Weights of a small transformer language model.
Size: width 768, MLP 3072 GELU, vocabulary 17143, 91.9M parameters.
Architecture: learned and rotary positions, no biases in attention or MLP, tied embeddings.
Training: a variant of Adam for these matrices, 1363M tokens.
Each number is 500 + 25 x the weight over its row's rms, rounded and kept within 0 to 999. Layers, rows and columns count from 0. Numbers have three digits each. The size before them is the row's rms in percent of the matrix's.

# up: layer 4 MLP up, 3072x768, rms 0.0214, rows 1534-1586, columns 0-127
# down: layer 4 MLP down (transposed), 3072x768, rms 0.0136, rows 1534-1585, columns 0-127
up1534 102:509498511525470556504518528487477509546508530498513493502476494478515453482524474518523524489522478494473476544505521493467474499497464495491521501455523531493506499512522506485489470466530555498511497495485519512501484489503491501517531514483521466498532503471529446498516496496529500551476501509501509519498496524489512518460455490519520506458511491474505509493537497537474507498549
down1534 101:522491504512478482525553518533535497470432494474527495537494510499513507534534494504496471520516510521493478508490467500479483494495524489479462481497492462500492545495527472452511499462490520511479511496510496451502546488487517511495499508503510501507496504521519519544422493515483423493490536469481471531477484507504501524566498487532491520486540512483516495500505478502500453514534
up1535 100:488499529507531516494497492481516507468441506531498494478524484472488484497475510548480506481520511447491531520440531530510486503474525499529485497507529553498515511492481525496524507520502500470523470487503483506474488447465491504495448514526478510505489474522512505505527433484511555526567485495483468453529484516539498463484504508480461523483512492505513494499508511454514478492503
down1535 097:514499505486479489475526532575521459501512471491512530503505511529502461497488505464541525466499544523508484479523514490525490491507483493496487521480465462511480535537520477464501486521483520528501527522496466507527515510484513476491519517481481478449507504507503516500493510497493495475446466506466497506502527502495509537484510477524462506547475511492512497476543479550469554493504
up1536 105:499485520497472458494480499527495513533513503477517525494435472552509486453516490470493519457518482504523493507521487508473514500490508465504507449504545444541504509498503516509544538502474512497483518513510496474469487511522516477453518497479529477512517452505462478468511498518547533535507505472491504508513517519497495491514517435513505527481507484521528503519510520510479505460492
down1536 097:509486494493496512493496473533520476490510494537500518553528501514506459473503519501490567494502520472507488515536477497494539481492478474493522501470498535434516512538458488521548484496480550542533484547508528515495498508492513525500477475521543506497474498479485520526547473441537511499500482445515501474462501508522493480481452517525500502483514505523495550542463517523495497507526
up1537 108:490517505526470515503466509487497497521494544520505511470517491521463485507502461500479527513517496492489498527481519514481557500532511514515488493521456465488477423470499525515478512480475486537501481475469455449499481526501461512498510481486478524513478499491511531483494462470488472518486465520488458498459492544473492530507495543491477445479497513490495498466529514516519519504517
down1537 106:516475487471490470491533487487497525453534503516505471489494469510493491476505489539510475491537522499486500503494502465498471480522461524502482531474499493465485537468478502502441487517511496514492502532493478521501476534536532525528495490499518477494472536481510506470511473533497460548510497497492500465516519509507499458565456494466486484492471505501506489454509478520515517519508
up1538 104:510517521499508512509505528486543507488500476529521526537545500514548517474506503502526486495533505482513535515467505472525485477500512469468470502513517458531527557515529473492518473507490499501480493499502525556481486555526437498492500496506486497481508488520506494496488477525531505416466489498530530503511524522507507506514501484526494503459507480507503494476491504486504508495536
down1538 096:508471490482480491486485539502479491504497472481490537502452524463530470502500518480510479506481513494556474501501470514493510445510526533524520516527522472464514486443485494446524491466546497505461513482489481506516502481485516505413531483516482497510477493527528509500463505483472469484513504485519488522482480498507471508464484505522491453521522559499484479536536521498469523458483
up1539 105:534528468479551517503492498481512505496506474535471478491476486512479538538496494512506488492470536526501532511494514466465502470507499516510537536467460505513490468485513504530491488514481505525507457497466509531526492485477514510506471500507512501469483525528530484548499520464506521513493515452504509453499525489532475480508504556538504504521506488525454559469521515526544500483511
down1539 111:503511527494506511459523497540519481530504526494517476479511524480495468453498492486498505486494498507537510438513486487537539523533496425491477487506536481491489496502497475477523531465492492471487563462496487510542503513508490509493540480495474469557531545546520505485480498529516541516517495530464522516452500492518484492469527467519520513507530500498518500517495508549500507521527
up1540 105:537468501545521487493522553512466522499527504491505550493457501457472515499516462516468505546470505538489532506481503529498519455494448492536474521485497531492543542509490472499518489461495506500501515471502476511515494538515487500487482496494489526435516552488481536472485516502507502487512474500433523549492419507473519503513525494483458507473513500519499505489470566521526497487515
down1540 099:475543485544455557514505488496509470526484512498531512490524547542511530505487490516539503471531499484529486444466512486534521569519498492528463500465494510448549492518508504490482510537485516509543494551512517476523490466433504540502491457468518481498481513496474501518478511529491506508545523477509501438462495484476494540497493485496466482513516514554481495473504508489521450459530
up1541 099:554502554468504576583498513489482464490465467524504512495462488504561490474483518517462524479511495459527531479477510467455472515470495535487530514542497531499491503510500539473468478534539503478523483497479470498496551523477482458497509520505513484514508466475490489537487427531513493478497484506520520459485451545473478520496539527513504489523479513493492518505559520518509507534510
down1541 093:470513455468503514510473475481521494553491485528479462481519531514522542526531502466528497502489504533490471553513480481485517499494484478474505508489516488454475521497499491518513529480480545504503541523497518513472470512492521540529500511487522457479534468514540499481475487521481512468481450533482466505481535503481526507523525506543471565499549524500504483537469525527467516509515
up1542 095:521506491452491492490468474472490497442505463510502509508464490512493501500486513518503503494496467494478446495550457481511509495523479478499517488507499468484517477535490526513511510497456527524529512508497431505490530469521475492486490527532488514495504485433490506443497495481504496479549498493492532485503470532517503496470497481519532495526476509553493466514518484506468450485466
down1542 095:515488517500512465504505468474465509537519474485491457504563467496469534487486526488492500499501535498556520493474492483461504503484531490530454534520534512524507520456546533519510436483530501488464508485483548461515514511462503478502522448490445488488486537555489527516494502521464519536526489488516496542461502508491553521458474495502471483537504495479522512513506540478480486484531
up1543 102:495492477487491544528476518510517482492478506496492518492523536513521518495455513480503489514484517476509471521518501492497488498494526473481454457536528504500494473522509475548502540545501488484468500481508516511496499497490505485492542492503473524514480498470509514562475466584463497532510514513482509524496507534520490529474510510505492532482510534525498519499490508543492509506504
down1543 094:522518501505487544519491533536519522490436461489509525483522524503544512485472529497493524487479486525483480495489506497499453455503485455487520503488476508519456483480485487520457504522521467547509504516537499475502441515483507502503506484517480467521542478495495455522518505461483493551512515514499508439500527513513488482536493507509524505504479466524498470466504560522522483500546
up1544 095:506448475514498519510470494507496488476484481534492522492540477509533504475489476509529515520483503538466489507540502482505513517527498469542504492470518522514502507501526474527491536465508505500509528522431504476505550464467516502487512491481452459494527518527529502506492524509514500509524476508452510514536530478490525516534509496509475505518517517461507444492485546489499510493496
down1544 096:485462500514510499505487495519478485506475525495530525558461504478485500456470515480529473529540469534522492519529490492512516531495464493475504528532495523470485463521532492530499453568498503494505496481507498522508519496511523527496521502508537511500493498456416512496494497464472498532487439530523509485515507472513536477520481492542516471503510462485490529486549498474488493518510
up1545 091:519435501456497506517525474483539456485468498518496534466533454503513481499494535528506488497423522529505488581543526486489510508474475477505498507482511484522494515511496547460457509515477496481491507495507514536504502520533492485512475543541466543529476493519428466500490515530496494527523481488523519482513529538490427534463510493514515528511518501500531537517508518543477488492499
down1545 089:496525514493474564521528460485426502552499485481480449496468563544526506511480449504478497526493539493462499494460467491478475516533512491478497469525490526479531462517471491478498486547517472481482513499529460477535478523482476506455462448482519509468495526502519488502502499478498494478498521487488501483477554511556542466511502476481487506480501499495492451519555542488520492503497
up1546 101:474481501505503544488498480494503450500541480500480547459463517549498486458515493444543510502542497493502481452487546524500518510513513498515494511521491525470518469509537530448515476469467470491494532492509528511473500489469514521498510431445489478498494518512489481496470492527529473483556540494499493457487497496508530522484462496502497532493513499482527506475550482520482492466532
down1546 101:513496514511524473476507458499531537502494529486524488516519557471495556513502482498489469522447512508480491497518485457547510535526474483518511527485547465508469501527513465470477528495496469516489491521491485491536486458458462547509543548489527498482489478529511514509477504488508530484496542546477534531538492507474535520502476465505515523489516477527528478529488465493480494485507
up1547 101:494460465484504490505536517419484480510505507501455534499557488509492439473493502525552535496517474489495449514526523480493471489503528523475479485514500523527512480518468522467496528461534511517491493488488461554472495460529488525528489480457484510498499493519509479513477538473516496453527507524532473472472476505528512484514440502477510477546469456516482485517513542545531503504519
down1547 097:462512499499518475533495515544469453528486482507507506482502483471498482504516533540518534545483495468516548526508497512487525517494544496526457453509462517489500504517467514472462500508528483489494481498485544503512496489465487485536496484525480538503492459526455487506483469488508500491475488457506510502434506507456487502501543500458493474476525511507492563477527451483519546528484
up1548 099:497485483492518488440511492495533510493487496545561515488560493504526495478492515461546459505520476528498481479498498504548479499507487481506509467479509503480493534510481530495523525492522530527485524486497514479461524505463507497558501468462524451524438476494494472450500468540492510517505493500481463490487481542501523474484493486544488521501490517519496429515522503502490504486499
down1548 098:481522503518497524514526485484516449467461491468473482480532518504498547501464456520479472450498557486546458476557522509462517529509531513508507530513536507509528494502491465496471515508471490520508511483488493500514492435581488523478491524567484516465501451513525502538515555564545508537467476465527519506491490497521484474496478508494505503501511479527501463499493493466502503520530
up1549 102:519506484523536525519496540498488475529516482491481529484489452497480511503464486510480476468512537494521505495540510491507493516469495468483508507496513477509487488503473483482521481495503485511468530481496477503507481528488487484503494467525470508509500516474436471540444492489525477532524459497521496522530489500463482516488506480467497539497513488523494470495521478480488486489482
down1549 094:511478490498543517483476474493483494562484520506486525485481518499516474502482511509496472530489456516505532525492474479510499554489461509541532523539511527516479506506555451516539524506477558507500494513514529490485470527476479487490514464476487473530502503483523540460544497499489469479505512490486479505531514533528494411532499528503492490521474481481476472510451493517524504459492
up1550 102:545501546561495492504530503527527516556509507487516515465473464496519477517487478496496485525504482496498483509493514546476533464482527506499513489488518459471517466517480492515519451484523533524524504521519503455522514481471518472489483518523476472512491513477472464528500550447475527498483503518467524511533506489535435528484485516493474548518507501476505497525447501482533545502501
down1550 097:527540525505507486447521477482519464516454511457467520488534459508473502550506497484522478508541492506516495480488515494470465513536519501494489488525505546513536482513522479471500450447475461523487512490506537434488474463478494517497488525523483489534447512467471498511539519506509524511557502454502473514524510495539512525475486540487465473496521505486508496486503524480501528542492
up1551 101:500468486521522536507482541483507499509504496563536545475549506481525513486486503508546491498461513538499512548500534484498533510516530469511508472516499520476492445510522542512507547492549494504503484519480496501542519480482536473511503494470547508544496481505488480473507476500498492504448476538468493480506511506513485484492505470522521497536479498474521483521480521454474485484505
down1551 103:474507490525529488514455487474467496482490480481503474523500496521477501491482505496469524498445485495527505474489523524508525519492499526498489538505531446515506498527483508532514492459518508483527454525536508490512495516514542454478462526496498516545471528481521528535505513487497492520517515484511517483535529514535520499502484483528509486464433529514502494506480529563483489508537
up1552 103:492498510502507537485493502534492508484513479521517500498509479491489507518463502519532516510514502537469467514504483508451507503499516458458513529495489536510496501534530473541460479519468521513508454485546510500477520486481509481467502516505520507465478476513477527494517467495560535494510508509459474538498536523466545530502542492468474508482492435485541501476484469507469510509484
down1552 100:538446481524495492484466453510515518499518504572512492493523496553477524501527501484511504490499504472519446475520492518490499476518514510511498517567462504471564510429516468471537556493538488466496500508552523504474484522499463477471474515485467486498526470535521495522483498496501512507518499510483490501510510502506464480534501518504460489452522507545519499511454482495499531483485
up1553 104:488487474497511510493475521488513478552466488467467472486467507579522501506471470514486510459476524500507530523487456465494497507518494478520452469508502546516510542520480548488517511519550474491499475483513484471478472484493514515544497530479518465483481511489543492505525455548514481540521454482544506509494530530480501472498544483482476490484500499507505527514523485518498502477543
down1553 095:542531513483509476511525527490508493489473490504536471475512514518464502529501519514549494537500515518488494495501546497465478496522502457528489469495532528516508479501472501508554497513511481511493517497510502517508480527476479490508465482487522550500533484455475477509501506498515512485507505455540507469508508528494498484532498513543515539496471541510455498515513538521515506468491
up1554 097:522501441576489449523481534497532494514504500507507554487489517501473473483528517493498439510472466478507493498491528479532491499509491509482542476514533515511563524502555532527518538583505544525533542519479465470490534522489499502505514517461482487516497473531460505518487488459488515490512509501509513472483478513463466492465517477536505475529467435536509494530511519506495534531500
down1554 093:500497490451465488542521478493545468489532440532500478481490510480543532469491492468509529539492519538508497534488501449485521503485515481500459491469510517464519512482496489480480544488520485505457474532528527492489462470487513453529489494547477523524533497509510526529497526495531499462464510485504527459471519473541494534482522481527534507488518551540517446510456493519496502432497
up1555 102:520516506479530540517541513472510556483523526470495523469538490475500465494524488476479486511505490514539537544507500525468486478513532530490520530469503505519483478521486541490503488498481527545540494492475469483532536545519499467491485533489506495514534506513520469540527470465539507502531514473546523519491490496486473517515526483515506456500478490532495547523505488495505472470495
down1555 107:473476468445507527501479490497485482487520464479539498510532531491523525533532510497491547499517538493497481491537522479565479467507497482508542518477545469546461506456511503488488467470537457531466530539541527487489471449503487560526487529510511549485503516498543490465486457515513509470537474522465505491492491518536501476488472535512530547557490484551490479470469486542517520433530
up1556 103:496503467474500489478506494551468486487492506521450519522471486507496447469447493538543514489555509511484476490523486526491467517482453520458445485496527495513525500454531484478476506542529467482517491493540490484483519490525461491477475483495489472497484522477514505524498493496525514561524507464486503491482496564490476479527478483505516531508491456470496532551497515480506490494495
down1556 100:496496547507470499479533540487553538511487487511515488481483522501501464513530476502497490517512484507526542478502517490514487496516498505534523502461497521475474508505493501537494473505506493473505488513508509536497534496506519510492478515477505514553527491480512479493500525533454487456529517534484510529496502510514514477444530520543521526511502475500503520479470528518512520432513
up1557 098:488495508518489515476519475470412522499506492529483465522470505548510464469514515529484487501467533537502538555528461502464478514494525501533513495521500512480532496517440467506533473506505535481512510521521486543482478507518472512536470530476461543512503518540470530530445481525509500475552494502551529478531501493520470492503453481471509533493500524521467497508515511471512516510504
down1557 096:480536498458513495480532527525549469495491517528487496500532499454564520513526472508489502550522460476530493468514509454531506496519514458523457459508507488506476518482517511495534475461535488487528510476462528464560500470491514455481523505538499480524468498485519473486485515482487457548501454464479511494465500483512521485542506479538487468544514505486509502505486521503467495490455
up1558 094:499488480525521488524515519478498521507490495483523528489410485497527487489502489483490497498475478501487480484531521513501500457439426466439505496502504549498493497513515500465517526471497510508507534465489536500480508469448515555493509495511497493517517496485511499476516549497532541560501492488520497509500513504471457507525502504506507515484502543504526521504517499515535473489496
down1558 093:538480518500498524488493495485465502501471524531520472500514497478463490521516544529516488472474524512491503539487497513481528524535566505481546476453510509501512513515493467505528507506490493537496485501503475490457490506533448500507487471449536467497488497483518479470504482510505515484526493493496532496539500534495497526488546466507527528508501491474498486497473506463491500525500
up1559 093:535450521538515476496473559469533479521486476518488533546496498513520513526507535496458545493483478479547508547522518498532530500505459487529530530534525490461538448511493534544491496514493503503501455500515463451475529491494507501506438530499543554501507500513492494487516516512558514540517462527499517488480498529464486484492460455488503480488467470491483457477525501459541514474502
down1559 090:464516528465491499516510472523504490458506486484504489526527471544492483481519463503511501507573464462464507455475493511454479548493503543463526472455504495518494511479489487487468508522478536508517484493414477532491485500523468462505509528527449504496496473495559479507495548492498470509469473498546533515456456498479505506511523516501513469539520531519472529502497454516474516560521
up1560 108:478509496510472493553463500503515480482523512444499552473466472502508500514492502490525479498532514479466456502506546467492522514501481461491470497536472476485520530490502499510514481504508531551500498526508478455536516523481505498522536472449504529486528464548476457499494459541524512518473479466442480502481481515505491479461536500490462490501484497489573477530520488425522479493523
down1560 116:544498514472480517486482486494501524503469511524490489508513467496509526510540489461523487424489480491506489474478533463524475540514511510461494476516547482496517450522522521543480550507454485495495508532495457518483488494488456515499525510495452529548517489460506486516485515507494509527517491482497519479533485492478505490491502474471471536517545507520488523498481454524505458503533
up1561 095:531517498543510497461515527467496508510470512465545518492534444507540516505515498512512514505530513489453502499508508480507504473491481504530509486531505507523466518474530504503539477498479463492525508521544505520503538502458497429502488535499527518511505570531492488500498461488485483503499467474486512507482548515520501540530524456486492479466506465447487518500525488510510466480552
down1561 098:543495482452502491448453521491521542561521525530514544495515491531503497474526499494517522517427493508510506532492467500499499505505560521485485468521492489526517512515489471472489502490483534484501501476500460521542490460550517511524513498479456470531511466464522493501489524505473495497516495507552515491470501504442536485484468558528464485491490539504484526533507543495473472515540
up1562 101:531513557509497484506571536509519492515504495481509531499479470507535491497527536512531510522534501483488517473506484507497525527511501514488474479480536523522529479481480459471549502484482497465496520465504472501531546533505469502509482530476499509454493458525446480519514457473478491504471505525546558465491474483490514536504452442513518497480537510475476519448505534511484497476498
down1562 100:474498504540524501489501541555518492505520520548469476528473491480492442489487495526474532491474517533519472498509489507519513518482454524513535510481503514459472522489484505488477501559507521521521451438521496469460499470517496488498514519487466539528441485544543493509497542512529497464477507474540543531473513497498489458554478489505501516484520506482509480481527515481543459487507
up1563 103:493478520511487510472503512505436505523472477513474503482482499530424456487465478512493497498475520499453456530513540530537493560487505510522495529524472473484502456514482457504487495531485506543496468506495520526521503482510498524458509454474502517548520546538510546541519497448552497521500491521457506435491530505487469487517486509474521494482527499518491536455472493492541491494509
down1563 103:499529492530509490493494495501548497491500513549513508547493494424450511497510500539516531504513511499537514487559508446489473513484484494477474477503526567493513557470520504489521465449541485536496499516496530510494494462530504488515486459531493542503541488497522510443540495520504519465486542479491482488534512511494503547518497479511492495480520502486498438475539506512516532504498
up1564 103:512491508470528484446469513508517473513500485521503506509482502487511459456489473474495480482529512520463519483523506514509485494487497528465508497491551504511514543495511506519504519491507490523494427519490501502513472517521474518497459428467478468415498480509501491510545551516490475489516497492534485506504519500495502495498544500496441515548478492514511549528524499527524510482493
down1564 108:479513496489470534496470482485547490490505463482544494502505522465498512459533511501479503524502495497513525512518490520471528520501422510445494505522520489530446451510516470457504481511498526469524544495496511489492527482489553496518508549530475531487537505478529534490479490441528525497492505500506516459512484495510479475491493512512503488513568471499486485512530487513490512497465
up1565 095:507462492482486443526472516506485561488460544466520470500480473547528491530483535533470483514477548479516485497525506524453507532496498474603517522511511546482522474507512487515565506483471470512511495551518469507532497503492506538538526481519460509505526519499516529473501511494496478484492503494490502530492506492520458497543460496461488475525484471512507481495515511496507474442499
down1565 098:564518528509522507512476468530510480482504483532509495504469518487503503505466515510486532517474489500497507548463488501524478502476466501428518505509498511545470511488444463510479532543519532464497489501482473473476536479507490473472531483524543491496486488510492478476481535483518494544480500453466501486533529489497518498442481472495494506486540506475469505513453507483496509534496
up1566 098:514458517509503474466496503535495518503549512508483472472512457478476488524490479504502452493477546516505485507539481524449504463473491487508506474491480518496482493492511453482485487516490500509466525496491503518519476503519475450503468451503494472528489522548493548506579516516467513478478520482508530462501530508548504486500486536511475523530508548500531525480530490489486503509509
down1566 102:482501497485551526474505502499484499483495499495476570520495495484461481481505526528472509498521474473491526468506476491511500511511507487499532483538530501522518524503508486478534512514505447487527476504516465519481476491486488496555503516488532498472497490462534432496486522510480488503477496459531477511471476522518511526487490512547466515510480492513480522487509508529481507502509
up1567 091:512498519490498462487523529512540484453506498495517541506493472499510487467501468476465517475514467480525477512524541457523499501493535512473514504526499472525534500517465504508498517486494509494509498510510542508474489510526487490530497521505506517461537476513507493505497505519485538511518486499521507485535511503445474447502559472496513493484479483473495498555451499511519485527524
down1567 092:540475477524510507556482514460490541485511514474509476515527522492518537516491500498514486494479476482497516465464535498492477497483503501500535531493486524477487520496510502491516482497529510480486498480479471517508460491475507542493505529508517484510489453481532480506515507468568513464451531475460528490490487509527516541475469520470477495497494501458531576521520491488457474529518
up1568 102:531451483541579464489491535496521509545499495538492522490470483479516508464510499506536486537444459502494562491496519519494469517531493452526489486496454531532560494470510552481480514495493509514548478488534528485540521469506483444488546545466532545511449510499508457546469482496536491515451518525484487507514495501413511491473462497495492521504490508503528472514490497492486481477529
down1568 094:499492478556482525557486494505568491485465521486481470519515471492470508504510509512486494531523549494509500483482490506499489454498468455515508470443513492511503479516530455526533527503489499497510527555481517501503520508494554507522483505518529486500504545456525510478520504486527524479505480500536509492492497511517558455497505498470511519494520505520508467461518505491508492450502
up1569 095:531505529500543532498497534475509468519518500482513574496518535546485510504533520478512511522450502502498472535499537516481500501503490490506520475529472483459516472471532529510472505459498481510522511514511508534499523503520496486539520515514429474492509503518465490501479443486535536485453478478515486500503534492518507481514542492428521480513503457516519495474506476488497469489491
down1569 095:492450517526483531482507450529490529476465480520529489497523512478496526502515489478479477523521476533529498476498475497543466491493510471496495480462543534536434487535509507508536512491491503455496533518514490491521507490471548484474474534493502506482485515447530519469507552507491463516547491500444532476502461517480489450500482507479502510457519511478510524507501500505509510473482
up1570 107:531475477507493516509553460529500481509499497540455475511528496546527489502473473453481469474510526542465508506484467487538477495480480503476458461533495467500482528468521463444503500465534543499539509525541533444481508465494526495510541496473441454465490484475496527459538489531549514510507480505458495473504478531506501491544443527498528499497499478472507486492478498454526513500530
down1570 112:516482462492521480491461525489521527544530536474480513526510462494481503475522504469488528463508505495482499556513473500525487507495502488514485470477517456497540521450526493513491515506529491541505493566478467478480472533516482525509492439482515493473499498483511522532472506527505493485531497515479498458515527450496474460541501539471500534510519518513503476511497497460483531511460
up1571 101:552496513500486482474479511500509492490509490486465521469490501523500508497501445496495495530506506510526479517519501487500550511499491512473462490537474479460489515472496466537502535490514491473527507540497489462517525475545479481476508545468481544459524442486554508491512537500559453492511508447463459469489521521489460491511532517504489475517471471508530527487489496502503534489477
down1571 100:504498465505528538521523513543506507518510533526499495484485470466531468481504553516546477481497540514480517478524484491504485509480505501482496534436521497508515485531559467486503514541546494500525516432494491521504493559470500475516425496504495503480503522514493476488485492538530477523483501475510448562476441496517472482474479448496496484453509499526462547505498528506447457496509
up1572 097:504508500511512501558498518524465506503520453514474461533489485512530486491510487520503482528495531489502520525518510506512506492515453478511521505507498481492483524511455515462529519492483464513450461460529507499512497461512488490500501483498487552496500479493495497517512528498506504494490487464469477501509498484469540494464450492445520487491495533509504487457493517514531531491510
down1572 096:513509460493506524482483498482516489493508507494535451513525481475496501492500505547500472481481490521496509488486492503477530484508516519491491518475501490499533494444471505493551487506514510478510462506516430460442487512475522539443498507487529475486504526477500549473519419500526492454519506473517502520485475526485470467477558493518511521474458466490515486501524500491509466494488
up1573 095:540469493502485535520506488480534569471501509517494494475547526491515549444491516530469539510523503505517528493526539451502528521515534506503511487519523463480537555496484508480490484442557524485508483538535494479495476487499508484531464511461526517478498465492518476493517498531529515481504507495552500449485523524542521495482441523533506531523490512507560498536523472524496468503496
down1573 099:542479501481527510542499506475504496506523478539456536455449503498523480492495474460462447478471483536542467483498459462530476492435466494529508488506456495505490497500550482483513466486467491517473538495505489501488491472462468522494506530513508465501496506497523485513513453497498501547435494487485497511505473520484497505524489500478514490491482480499477529520506507494514505496500
up1574 100:485454469500499516535471459515493488437484491534520555504479494485529496482463540473517422487475501506536499474478488501497512511504524489475473468516499513495507520472520521495516509489493534501495511514538467507473464526499506509547497492516498521485499532487504473521489488507469505491503521469531485519491469482498540496507549507507526528527461454524533521449552461457501514509515
down1574 102:534528512500485468505539506514504504518507519493533492523554471488496548508486483544516526476503483474469509496493537524467526490494482503495496511495493521512508509504482528547505444508471484474506513485474498519467540504479542505486500536498477481521486473484505525500502482475516481522486453496482518485461528467543455456498535507516458494531554546474485474531463534528502483500510
up1575 108:466478563494516503518504522508529511462518488502444490508521522502470512497479468526547454498497532491480493466551523492492500461452429483526455500534443509485494531455487498481463532519480535532521550496505525479483514498520494506495492494493473506511508510540504499541493538484508507523490511456508549466482492523485467483496464470520506494487541499477494537479506511453558500509524
down1575 110:533504484467531505509454499483503527511513478474470535482542451470526529497522470535490480496480498513517480514487528506488507475512546507515517528464512490527506481528504520502509483501457517519499476494526499484503488492466528500512547477512522484480474493500541527491486531537476441501529475501506495458536486501501528512546503540502535476502521483482496560522500533459489478494481
up1576 100:474517586478526517485549497534501419500472465461472500522477559516507507491476481496496514469526464501497558463483494513486525495501495531510497506518509525451508483504485521525496504519520492504517563446496448512491506563502494422464510513451464520510458500467478543520472520481550532525553518480493484525516470489491505473496506495506512523490499494500521532531478536485485486529499
down1576 092:489476500518504529513465505498520527457532494483521500474500479453481523497483495539506522531479501485466463519509453555486521472502483496505505519472501482468517506497489529488494496523504471485480500532482519497542490508499501510475577468484526451458579533523506500512530542545473510503519491499525467474477486481524443517450543471525501519520483476458574490460511482492453494482517
up1577 097:513454474509510516503499496518532496497510511507509489460500470544484459500497507544472516498478500472527502525501491505471525500469510509501452512495484491497482465498468475475519529480493514503531525471517487555489453511497471487526492538543504488493453464497562498517496489534489551502534486497504516463499495528530455506487481525504484522505505503497508525523504478516518526453503
down1577 094:489493499515461443519509514464495510483509451485510485553480489550512510509507474518486500504520505525515498541504483546512503524522505540466515513552504502492495483520474518517489533491533530474495468516551461500467522475509523477502533442477511532531494543500497522496495474479509494439489531501486497496498479527461498460506467483478461435502474464470503516473478459521491489510501
up1578 105:524485483488530500524457505546491478454536501496518490508497492504532511491492462472531488489496526543512475531491513492537516489499508536480506492463502499522514503480517493519487514513528503461491456506453543440479537573486474454535526508473544520515527476446502478516508487525519504538504507478495458509457527478507488534523537535470524529476476541498530497481505521504484491470508
down1578 113:523502494501519513473494543512481524491495491498522490502450470501505484501514503525566485477473461517502500488484511555438502466548516491544501485486495475493468479511490491517491498498498479545507490506503474553493533506470508503490481509493474497523487507464478538517493533492507530498519523527494550531526502533503452496456509498524493529458532484538458518513513527524522516462507
up1579 103:523513461519495521452547544533522491484533488517498472480511515477531497520466474513515538492537494501498533473556477508453501514512475484476479512477479518477480502473461460528517477482477487536496447489494497524498530499506483482489483516499540512479466522478518466554478463497509565499503489500506487496530480496478507492489538513554459491517510495450454502501515489528529464480490
down1579 103:493527557533529485508486481487466472520452492542481509509484475470490518495499550490466468493488531476470459554496528485539518472474462508521492469499483504502520489460532527458492536516524478481461547512467433455517461511480523493517517473492447496501543453500465509479536494523489446516492519508540529484520500527494502492497444507468493505480530456523539500523532500471486543526484
up1580 103:500515518482467520520489497494502485476518512482497468487502459497513505539453474506513479539499489536521541516500532438479502521491565466497531501492539527485497553527497488503510511479472499514539484488493524534482482513518519464511470487506493498513495525499489532518522515514527485460468452523510516475509483480528496474490497481510451488486483503462509523490493494504482499456521
down1580 105:504492522496508461495486480459516494542500480538514513435506472541530548478464534538472523505503501510492504495493456479516528516499492519504476521504513506518530493480501493471497470511520506462544501497523469505474468504539533526486492550476483495467533470456521486476555491489445483510518487486479534522450507494527501474515477484515465525451528497511498485491506554498487466511480
up1581 093:482530506534523550524478493516504469513438483487516529463500492495445533485473524471484504519497471461460504486529517519478486509474499444490501513502517510519518519493514488492502488533530490506511494485506492541550514543485527522516445503435523487499493464500526540483469488474502505502535490497483500499474519524457537457499496515434504458502497488515485442502473507462485408483522
down1581 091:518481501471518483506536499516506497511534487476470465508507461463500492482496490537511477506542503516545551445487513454481464519488502531509484549552477518510509481526485566537482458490455537492475509514498494514520520497528503516505508480546533481515507512499516497514528521459480494549494503478516457493498509470524468488490492472591503544505507538522540532457467508508489505494531
up1582 098:505497469517479494509487502516444499482519489495498455463493469504500516534522487488539466468525517500471502501521479528527434477505496505534528517493500506514509461474471498468470520444494524527534525513514510492516531511508524475498484486470494501528487481467489465470537475500528520489548477506495486464517515531494452525536500532454466488482518508476444478507471516491506519503498
down1582 104:526493504471522518505547472498533449467483499555507505519514503447482504507490525552523483467511483557522483493506493475559469479486483455493511478467460496519478530487521504488523502471524483489500532540460511490492500508495517508476516521448523498468470493508542491513521482512471496523505524520466499545511448514508523510516524503486490512478492461506558512519507451487469458501517
up1583 100:470458481464520497496471508507495523465503499526487525497503536538515537486487505449470472470483487523476462545482547508493469508502462416498557480544490462514544457486484541512507503521467552506483485495481470522536513520458535508503530487477501457524509486494493488512482518474534522491547498488450501528488484566503509503509516525452497481468540496507498514487476467509507513507543
down1583 105:509500526530484534526526455480469529503530542542501477496549555474485512502459508486513522520503511505515538474540494523495498527501506560506498508491521527498502486502534476484487497459476509516493500519484538480513545433535476487472457478503502485536490503505483494520488521491497545508474464546494490481487477503504496470559530477530503519433504532513471510530526460514555478502515
up1584 098:520506493459595503510482470532488469505471489481489501519472484527480497491491504472493525542478481505467470515536493487477501524503464501515517486526502519536517462537503495517497498493554499506539516465498510511443546513494451470480520522509508544469469506525521489520492487529509494480512435502473488463514462509473529505490528454484482483475513517511538478525516531466463482505496
down1584 093:512464489515483521520471466491497515513523500473512491505544526497515508503479511465541507527506543479532482444521509518510498472491474479511463534468507482486467525515505513490539514523476486499420489487504505467500509505534482524475491489525477520464484558507511466484498455503508455492485532522483494559464492459519494508483509530457521495517475486456515480478484491494506480501499
up1585 109:509444473493511490531498503464504476495518497531504509485514443512506489440503492510530514469470470514545491484497503500480510489489488496491529493461507487457532489510487483487512507486516499523539516476466502463496525478504566495519484509524459458486524452494504494515501479495478523502490518479513486493482529508506470453468529496493466484519493566493534487505482454458519518550492
down1585 107:537458505519483501562499526467525466512505529488477458507481487477532477483533525503529519506476477495523521479531472502469541502465488517493510506535513514530455537501470497510527454499554525528447506497448518453489505509488503547505454483516492522500532519519548504506485506509495538544500493509532478511454501462491506484525462491467510482496531503487497513512486519537493530492498
up1586 097:516501531498452495515561484466458470439457546533501509440514466535507481557502513506477499495467510504443498511496487486534454504453524536516493525487513443456514469486441494526528480503484485498488562482508512494520529489476502492481507542499527443521489501551486503492469478564509515472487464502492535423483494515489473511495519500499501494506503536484553461473531510520509511468469